python train.py --n_kv_head=1 --positions="rope" --qk_norm=false --init_std_o=0.0 --beta1=0.93 --warmup_steps=200 --schedule="cos" --final_lr_fraction=0.1
Each number is 128 + 24 x the weight over the matrix's rms, rounded and kept within 0 to 255. Layers, rows and columns count from 0.

# layer 5 MLP down (transposed), 512x128, rms 0.13, rows 83-95, columns 0-127
[[148 156 159 144  91 153 106 118 160 161 145  91 125 102  53  92 175 101 140  90 104 123 107 104 158 137 145 140 114 116 123 124 155 137 148 165 108 134 132 120 127 167 106 122 176 118 149 145 142 126 100  87 159 123 123 130 129 131 139  98 149  98 154 117 126 110 120 138 130 152 149 124 126  90 160 138 110 160 148 112 102 128 133  88  94 143 153 107 138 135 158 131 104 137 135 153 127 109 130 111 120 107 101 124 143 158 150 134 130 138 119 126 138 152 141 126 113 124 124 107 113 129 128 160 130  69 145 120]
 [107 132  98 154 176 110 141 126 156 144 156 149 161 134 119 152 127 128 116 106 128 154  90 133 122 110 140 109 136  92 173 184 118 124 135 167 120 151  83  92 120 146 124  83 124 141 121 111 101 172 143 181 107 134 158 122  95 184  96 140 135 101 105 119 104 112 117  98  86 112 147 134 102  98  86 141 138 117 125 119 102 107  95 132 181 123 155 132 153 140 155 113 178 101  99 161 153 105 121 154 168 172 151 134 104 138 124 141 117 127 120 121 118 121 137 121  93 158 119 120  98 110 123 136  97 130 131 172]
 [116 157 129  27 136 174 124 128 120 145 152  86 156 130 130 129 142 112 130 128 124 114 123 105 153 124 142  95 131  91 113 125 126 130 118 121 154 137 136 134  97 156 112  82 118 133 138 140 121 100 116 142 152 156 133 128 121 125 133 112 158 120 163 138  86 105 114 153 134 132 133 125  92 132 144 139 127 127 112 122 166 155 149 104 122 100 129 120 133 100 118 144 118 131 147 157  98 134  94 120 126 123  80 162 104 153 154 125 124 136 149 115 140 129 122 152 128 102 164 158 138 138  99 156 133 118 161 114]
 [131 167 113 158 164 106  60 148 123  81 150 153 127 163 127  94 130 150  89 110 140 101 129 109 121 158 143 138 110 101  57 153 144 150 119 153 105 129 184 126 167 122 118 152 115  98 162 128 149 101 121 145 143 157 119 135 184 111 146  82 142 147 134 147 132  90 127 113 124 145 136 147 116 153 146 128 106 174 129 149 166 113 137 105 172 114 142  91 108  94 146 131 131 121 142  86 148 146 161 104  72 173 132 119 127 151 124 111 121 108  94 107 108 168  97  81 129 125  87 149 135 151 140 135 124  78 101 126]
 [132  95  97 175 182 114  97 117 134 170 133 183 152 110  97 129 132 130 121 109 109 104 121 152 133 143 136 138 173 119 177 140 139 116 148 157 129 127 102  90 103 132 130 117 164 138 104 107  65 157 157 123 120 119 120 135 130 114 118 155 119 159 179 161  91 101 139 145  98 145 152 117 121 126 155 112 143 135 156 106  63 128 127 121 105  56 135  85 151 157 127  93 148 129 129 155 129 108  95 132 146 146 134 131  95 105 112 111 122 127 113 107 176 132 155  94 170 129 113 114 130 124 108 112 160 143 102 139]
 [117 141 157 122 104  90 133 119 120 126 113 133 148 121 114  95  99 124 114 158 174 119 110 176 152  99 110 133 135 170 101  94  64  95 105 118 188 132 123 133 115 102 132 129 115 138 142 111 130 134 114 107 128 172  96 122 177 144  66 142 110  97 141 129  98 157 143 118 125 130 143 114 159 148 116 108 132 133 111 119 129 166  92 160 100 125 119 102 102 124 138 120 126 143 115 127 110 174 141  90 136 119 154 133 129 168 174 158 119 107 160 141 137  99 149 150 125 108 132 126 123 149 155 112 125 134 111 184]
 [113 141 127 114 144  67  90 110 108 136 157 144 107 108 101 109 126 155 120 111 129 110 112 121 143 136 154 111 107  99 123 149 130 142 160  90 117 118 129 169 161 146 155 137  76 152 117 112  95 163  98 135 111 137 116 149 197 162 162 127 105 105 105 133 135  73 133  78 119 170 186 110 167 144 131 103  95 115 114 119 133 131 132 137 134 124  98 139 154 129 122 150  95  84 159 104 116 159 143  88 108 133 147 145 114 152 174 165 100 123 133 144 105 126 176  94 126 139 133 134 160 156 122 128 163 132 122 121]
 [ 73 163 132  96 125 124 149 136 185  93 145 125 144 152 102 159 111 129 130 118 134 135 109  97 115 148 108 111 125 110 119 141 138 172 125 121 128 152 113 120 102 124 166 104 182  98 115  87 114  91 126 127 126 117 144 129  98 138 121 143 158 138 159 152 133 128 153 134 141 112 124 144 102 113 144 136 114 129 129 169 137 142 116 173 114 107 136 109 146 132  93 165 150 138  98 159 133 141  94 149  86 133 130 112 123  99 107 108 116 120 151 101 143 127 129  81 122  72 121 130 150 137 149 174 124 151 156 188]
 [ 86 106 108 158 119 124 129 155 166 124 159 160 112 113 124 123 149 121 118 125 149 124 114 118 139 117 144 129 137  70 140 157 150 102 103 145  82 128 112 120 133 110 121 137 125  92 120 128 178 133 142 186 152 141 106 121 114 113 154  87 117 140 140 139  99 102 143 152 111 116 174 101 118 140 143 154 136 107 115 150 126 115 129 100 140 108 137 143 115  87  89 118 145 140 197  95 122 136 149 113 101 139 163 122 102 142 155 139 153 115 126 132 129 146 111 102 119 149 110 136 122 143 129 115 126 144 143 125]
 [144 153 178 116 105 101 112 161 118  97 159 119 157 117  93 140 134  85 132 152 163  72 133 140 145 162 158 174 110 144 119 104 126  99 130 127 130 108 107 106 165 152 160  99 160 105  96  94 148 121 116 109 127 111 164  99 106 118 116 151 127  98 132 115 120 110 120 127 124  91 163 146 135 105 128 118 116 154 128 134 175 154 164  98 111 161 163 124 170 111  95 117 100 101 159 141 136 115 152 121 126 139 140 122  79 102 111 170 164 113 157  97 124 120 136 120 122 119 145 158 128 116 143 117 141 122 149 115]
 [149 109 140 116 139  95 174  89 156 126 124 159 139 134  92 168  63 108 137 102 139 153 115 141 121 137 136 117 151 165 121 143 134 135 127 148 174 103 129 113 136 124 133 104  96 144 114 120 158 129 107 103 119 119 153 145 119 139 111  92 140  86 128 161 165 128 117 165 134 130 108 114 137 127 115  96 138 116 148 129 135 112 134 131 127 141 116 101 153 132  76 119 171 134 132 145 114  68 115 124 157 135  96 157 150 156 164 158 101 143 151 103 114 105 123  79  96 117 143 142 105 153 122 152 158 145 129 111]
 [137 122  84 139  99 106 137 142 140 104 152 149 139 131 124 125 114 123  92 151 144 102 166 142 165 120 101 150  60  96 115 112 129 119 166 107 123 134 109 120 129  81 155  95 149 137 142 132 134  75 145 112  95 118 118 180  90 177  98 154  84  81 125 135 135 126 140 205 163  86  97  90  98  73 128 149 217 135 157 125  95 137 113 117  59 153 104 130 154  82 136 113 163 156 148 111 109 157 142 114 141 149 151 146 106 184 149 134 157 121 127 130 145 159 178 156 124 118 164 142 122 126 103 146 116 138 120 104]
 [168 121 121 126 152 129 110  99 116 176 137 128 122  99 122 128 172 139 111 144 111 121 128 128 144 112 146  88 113  74 117  88 134 146 102 128 124 202 167 116 106 126 138 149 179 153 125 114 126 100 135 139 112 128 125 147 139 135 110  93 122 116 117  96  99 103  98 116 130 140 140 118 104 163 123 136  99 163 123 161 160 140 128 147 131 111 120 144 130 136 129 131 101 134 145  88 127  98 133  99 114 130 120 122  74 142 152 118  95 157 142 144 142 175 138 146  94 133 136 135 117  97 130 165 146 121 138 101]]
# layer 5 MLP up, 512x128, rms 0.102, rows 84-95, columns 0-127
[[126  50 133 144 135 111 143 152 160 132 140 111 131 109 151 154  82 111 143 155 115 109 161 135 115 131  99 100 156 131  70 130 113 158 131 149 131 167 139 129  81 115 180 175 159 136 137 127  86  76 174 122 127 111 117 159 154 120 171 141 154 141  86 105 165 112 112 141 149 144 131 128 131 155 118 104 104 110  88  79 127 124  98 103 152 111  82 170 111  99 120 169 127 128 105  95 120 158 122 142 156 126 149 131 133 125 138 118 100 134 112 119 128  98 120 148 135 128 121 108 123 121 176 134 111 156 143 147]
 [ 91 110 164  90 134 131 114 145 152  88 119 141 114 113 125  98 144 155 130 106 133 121  89 158 131 110 140 130 109 159 135 176 161 157 138 119  91 141 121 113 143 141 113 138 140 128 122 114 132 157 176 144 151 126 125 156 120 150 117  87  76 154 126 117 137 143 173 154 146 174 111 136 138 109  83 114  84 121  97 145 186 126 110 139 135 148  87 146 135 126  84  93 120 131 112 109 151 131 122 156 145  99 143  84 131 132 108 145 147 133 137 158 121 148 133 147  99 138 102 157 115 108 140 145 119 178 117 148]
 [125 103 130 133 146 147 153 126 149 139 117 108 125 142 102 165 136 109 122 106 104 118  79 137 133 123 134 145 113 131 100 117 127 133 151 104 171 141 109 146 177 132 139 163 105 120 130 120 113 118 100 157  99 112 119 160  81 138 153 164  89 116 106 179 111 100 132 168 127 135 129 162 132 162 101  91 130 107 151 143  95  88 143 147 129 122 141  82  85 113 158 132 128 131 158 110 109 140 108 157 136 114 179 132 149 114 124  88  78  97  84 187 149 125 102 105 125 167 143 133 179 105 127 103 138 104 112 114]
 [167 110 118 103 141 122 133 144  87  95 132 123 110 150 155 120 146 110 112  98 104 130 128 125 135 154 134 127 133 142 139 135 101 120 120 156 129 105  71 129 123 125 100 135 133 110 166 127 128 119 132 101 126 159 120 145 153 137  89 174 110 109 127 157 114 182 152 119  86 139 128 129 134  88 102 147 134 143 132 130 115 155 135 103 106 129 176 119 140 102 119 111  91 147 115 146 150  92  97 134 113 107 111 108 179 135 120 109 120 125  96 180 131 127 126 111 140 180 100 138 129 118 108 130 173 156 144 147]
 [177 145  69 168 150 128 111 117 102  98 107 128 114 113 117 131 129 183  81 157 149 106 151 148 126 135 140 131  94 125 120  89 114  82 111 100  96 117 137 132 110 128 163 143 150 126 123 149 112 118 134 123 154 106 141 128 142 147 120 175 101 130 163 132 124 140 116 115 147 154 130 139 168 126 125 114 117  83  93 137 178 140 137 150 141 144  96 182 132 138 151  88 103 165 152 139 185 162 109 127 103 113 140 144 124 146 134 171 115 104 132 139 109  98 112  90 130 131 126 116 125 119 119 116 151 128 120 135]
 [172 133 134  88 134 126 131 134 116 131 159  86 122  93  94 123 143 101 129 111  98 145 169 116 144 177  93 170 118 123 138 149 142 155 174 130 114 100 111 136 155 167 183 128 134 161 109 148 136  75 123 137  55 124 135 134 117 108 145 101 103 122 134 143 136 109 121 120 144  90 149 104 182 143 114 167 119  97 147 125 107 144 105  86 128 116  91 149 132 178 117 108 124  83 146 136 128 118 153 131 123 136 144 136 174 115 126 134 173 129 100 138 146 103  79  92 156 108 114 154 124 162 193 157 105  99 147 130]
 [140 117 165 159 122 135 120 156 111 119 100 101  98 141 134 126 145 141 142  94 146 106 115 149 126 110 138 129 133 132 121 113 101 109 108 142 134  92 117 107 136 108 115  97 149 143 133  99 133 151 134  93 143 115 123 105 121 156 142 114 116 146 175  93 115 121 139  91 147 166 141 150 151  88 159 141 151 115 158  87 129 127 132 105 178 146  96 132  88 145 125 116 142 128 119 141 139  71 119 138 159 118 122 135 139 119 156 173 161 116 116 126 157 122  68 125 109 156 126 161 150 131 151 156 146 122 128 114]
 [166 106 101 104 144 143 133 102 121 115 150 164 142 103 119 105  95 132 129 128  84 114 127 130 122 119 133 153 117 155 132 126 113 102 122 118 150 109 118  93 152 160 149  87 173 169 100 140 102 138 140 151 110 111 124 136 117 129 132 134 142 189 154 134 129 125 121 148 140 163 138 141 157  95 114 167 100 106 109  70 153 134 122 165 148 157 144 108 149 155 147  95 115 106 113 140 149  86 101 113 132 141 116 115 133 161 136 115 172 182 144  91 111  98 160 104 109 140 143 125 154 159  94 101 117 118 130 160]
 [163  93 144 106 149 135 120  76 135 150 125 130  96  84 153  89 132 161 128  95 113 146 125 125 145  89 132 100 145  84 139 124 138 141 107 145 100 158 134 141 108 118 109 130 124 117 153 126 151 129 175 167 137 138 149 129 143 141 150 103  96  88  98 168 112 114 163 137 132 111 144 145 130 151 151 175 154 148 109 128  94  69 106 124 110 124  93 130 125 115 145 139  84 132 121 109 140 130  96 101 112 124 140 116 148 171 140 118 109 143 137 139 183 149 135 148 114 126 158 146 127 131 128 141  89 120 128 135]
 [123 140 123 121 154 114 137 128 119 104 167  88 156  80 137 131 160  92 102 147 119 142 144  96 166 126 125 175  92 113 137 139 160  84 145 117 115 160 148 139 144 128  99 132 183 126 170 140 160 109 140 137 109 109 143 140 151 120  88 111 105 148 102 123 121 108  88 124 122 111 150 150 115 125 173 135  72 145 113 111 145 112 163  97 106 104 141 154  99 145 161 104 129  96 105 129 144 141 117 132 115 129 139 118 121 121 117 118 118 127 138 138 130 146 119 155 161 135 114 119 128 132 119  94 158 119 131 141]
 [144 159 130 177 127 135 142  92 148 110 169 121  67 117 106 108 155 146 109 122 143 173 178 116  86 117  97  95 135 148 138 102 117 143 122 146 131 126 142 110 107 128 123 127 118 149  80 146 117 109 108 156 114  74 112 186 130 156 178 136 124  99 138 141 137 116  81 142  82 157 117 108 110 113 115  88 142  91  94 170 144 136 108 161 189 128 150 203 115 182 100 119 149  96 148 175 136 119 103 120 142 142 128 144 150 107 110 124 109 154 107 190 115 123 117 166 117 139  83 156  76  95  99 138 172 133 140 163]
 [137 131 126 145 135 113 150 121 194 120 151  95 155 115 122 157 123 137 139 120 121 122 121  86 104 159 101 132 135 114  68 156 143 143 130 132 121  83 105 132 137 143 193 146  85 159 139 132 148 105 134 126 135 136 108 147 165 106 106 136 134 102 169 142 129 136 131  79 109  97 126 138 111 121  96  80 126 135 130 157 146 103 149 154 125  96 134 115 136 141 111 149 141 121 133 154 126 124 126 127 147 119 139  99 138 130 106 119 110  78 122  96 133 102 144 116 141 162 121 133 175 104 109 120 141 111 183 141]]